{"positions": "rope", "qk_norm": false, "init": "normal", "init_std_up": 0.0242, "lr_mult_up": 0.776, "beta2": 0.95, "warmup_steps": 200, "schedule": "wsd", "doc_mask": true}
Each number is 500 + 50 x the weight over its row's rms, rounded and kept within 0 to 999. Layers, rows and columns count from 0. Numbers have three digits each. The size before them is the row's rms in percent of the matrix's.

# layer 6 attention key, 512x512, rms 0.0724, rows 214-256, columns 320-383
097:490480493587484573509570499473500560435545489485422493479518496471388534503612514416611437555578566501490483604578473447456478510555451502498563445486527507435422532489490486510482502490531518
082:470469508476567482423549503570530512372440603521503491513534442475451520598546474553528461541482433471451566493479514393506425519556483575523550453612535528578450411453531511573406472473578590
114:475487505510526497472533436443525493489461467453563483415554422513505469562593488502512475556482495438553544522540551432440463519536488521579500406453434526582437568409523514524487438480500577
096:537504512546477535518471488528420544487540497501483501572524531502600538438508554496430580374541542500501519503441487562455564547445565469462471527434436481481560487475462493558584572529524454
117:438430509479473507572554445498611511414549576467451472519479559441501516394476490540530502497412488540430568587565508654475519566597610584495510571553446591495455499562482444517474513538562460
076:499445463424457446536502449431484565424513526532514542478582570462480425479471444429492456503410550500457462408529552474461457447563565529539539487461518501431557527422599505486484577473492586
108:533523564480478527503407565557433505450436548545525481523465427414539557540474523481429486464459454519467491566490429495484443455487463478403550485531484460549477474489466409498531520497447475
106:520501495480503573531549395450484491538494543522475539541538515446433451475489478502437538431443585566504495437550465550492527487539525440500549506497475523495453473510501527402450496528541499
102:493513408491525518429552461509578566556516491586520502433561461493600469489479438575533538403558450486586510550558498531496504538566459532518462434519438482448532542509486500540470547522399525
101:572472479499538574350591603467469413470482473493454437517491534443427545492474562500460469460401426441520560523464482480500508537471423552513462455479432526523545485472513528503447404558524570
106:530545498526453581486453449560520655463491440459446585484491468469558507477499484519421632433530452566474519539528464511476495515432591467564416574490504514455420550599524618534491587513519506
105:589559534529502468512486499485542494401524501527459537518495558665441546516507527526420436470417405509509518549478568503394505537560544477508486638423526467469585422540571438493555543535506494
102:517491536480550471507418497472539405494509555514388494545502655535540478371526494559433389492515525407558472400457576527546510524513379400450608442501500467410484527448462508464569473500532529
101:564498551509556503444446457515490556515554469469514523489505468522496484505437521474481503439479441502496452443465527393533440514513452427546580450414556472454490539484515421549456507543589573
107:487525442529453490493502534457533546566538458468474544587470479497542521514497523501474464419536556463518460537527627521541605470523489471478567543533551501427485465563521401465481560512525454
109:491510508599630480546538574508537537486403563513446413562459520468448472563537496472539465459463517499497545509454450440565493471544445438471384552389483465439560532527550507486479434550476542
108:630451446423542485475543433564497460538590476463525516486444406473519453472490457558406511570534456488482537518496494460459492470522532452548541523469549556546456417517520533457540580443499459
101:533509454470470449501372446509467555558586441492390508514490576525557576493559481460451547487501457617589461500597509541535544559515415501593525545564530457530435499494482462530566514475560592
105:533475526505464499497423460487462512549524446536389404473492511441432408562559533421428323502523444510480492506398533549550445498540518524471484442481511503531368540537558410477533541480393444
103:533519498536554502494509528467577435465466480512436524551490422510475474446464455459460477516578556458541533428451590351495584479530499491501468492516459472470524524429456459460476613475465423
109:572481548486412472476487564442497457501396543476571478490473469531438548548481503604459569527524465583533522396528465348608496443484529464540493440538472481514560473503510477538546505522547497
106:546515525452414467587399559452496638504572434522583552521577501480496488470478518578532441509455510515512521610507468461413482561513531444523501460429524548480368491491470408559452475501458519
108:515566510546527567542433497433429529563510575588556503479527506509447497527524538482564405458443466438444444547464492460506438461431503471494491491504485439547551524516513476505629481569470537
104:548465516520562437516403515587448409506411492462561448473429491498481421526575460502497470556485452569412560497482522486507461398474548519394605516525466509553607493483568506494530467425502479
106:591491399574447549530479484453528449570529494510423498483537574545539536508465492523554488571625479557532550494437475602484455512556526485477507507569541489379493661405512433451471423544490537
103:530494541555446445581554492426539525508423457396487544504494588571534456496530523547556450457393549506459411528504535414468464474553438464581446497502486464508500548487544422504524480520525569
104:533459565467464423492471480483476464511471485433471521556457515478461437506562508424424416518482524480482470611479520400557539584420551460476424479526513490587436562471373549464558473571503555
094:467475576558403422459458518512569606407518543542448492506523535415454544433422506497466507419485518451582447556493553534423550493550467461548481527504615398490418482563480581488517544428541507
105:519552461444530545542511405543519481580469543419504534445484525423546556459447537465480499517422479455575493586555433445594597428496441529468477484568541456566424563509471559491500457499554426
098:448479436544479477498568488470516393528434411427490497524587598447489537435548511460499552574558478513466545524497499504469578565575482507514549506436455456483547508499511418400462515507444477
104:477598410476495479544530553541416493461469547507445511531523428506611438438435466492474471559507511471544464424446397491469535474424574492494472478511581460522576491508558453513512491519561451
108:525538404420567506461474495498559492483434495400472566536504516580529458462486451501513485460507476538393566547536508418514528475568504478516393568549456461530542480561481425548451477472515515
106:579443472581536509533517419579475396442553461490412434524558449479421500494489591536536553543528504391473483511521459505446496531504498572494524423438522555385414483559545501505476621513458522
107:524517438473523525528494520456457547526475551484473540471500482532545502529389468555506478437467518540499547499513547382488596412481470581420487505476534565514506442422519503539534484449504518
107:511562500437403418552481578472555469528482525523582487498517495504534560582427451531482525471494610528523465536429478555502497464490387486600454527560541479481565430518515384479554521510502460
106:531525480539395503465586473595433474452553554510455497471586448524508439559474513540579522451578589477451618476492519575585480434408559499460415472487473512525519533521369513561450522453606508
105:428524449550552558510576459507428561459523507415457505561436593498546524463493481478515558430448497546471372476589512448581533446546418509592443552500500461554517563523443462566529533524505489
104:521395409521497480538477506478525504488479502490500480433541520527499491506546529442518503589525506555441593574480437443491497667478487537516540518467417549455465514641391480443498463544508540
103:568467521479516529512545536446504453480496503404380414477499513550601430466425481469616553528443518480450492549475413537483539431446411473495440523482497488538502497412495530430510451550546464
105:506480503502468521536496518473571498446482465530541622480446564575390463445432542420507561512559552560498476505487522368440502492468626558482547536391486523498512465545549497480488531462607446
103:530442532435586470554499560624521500450455494541558486589462566505465507438522466504573514572481539568546525535565508426486378484460544588396471452461454569487537543590499515515472470526490562
102:471524443546589559607453604495466515519481502529441481498503543544478471540520454539526495497488456508418580552475515527600524427417496485505439608495476509502501429539626476519531480561511467
056:486444566468551408501527507482471505471452557482505468426502511454414515504541518555478454446436490480518525459491491468495479494403487453551488593358531597373435545596507544442524467474468581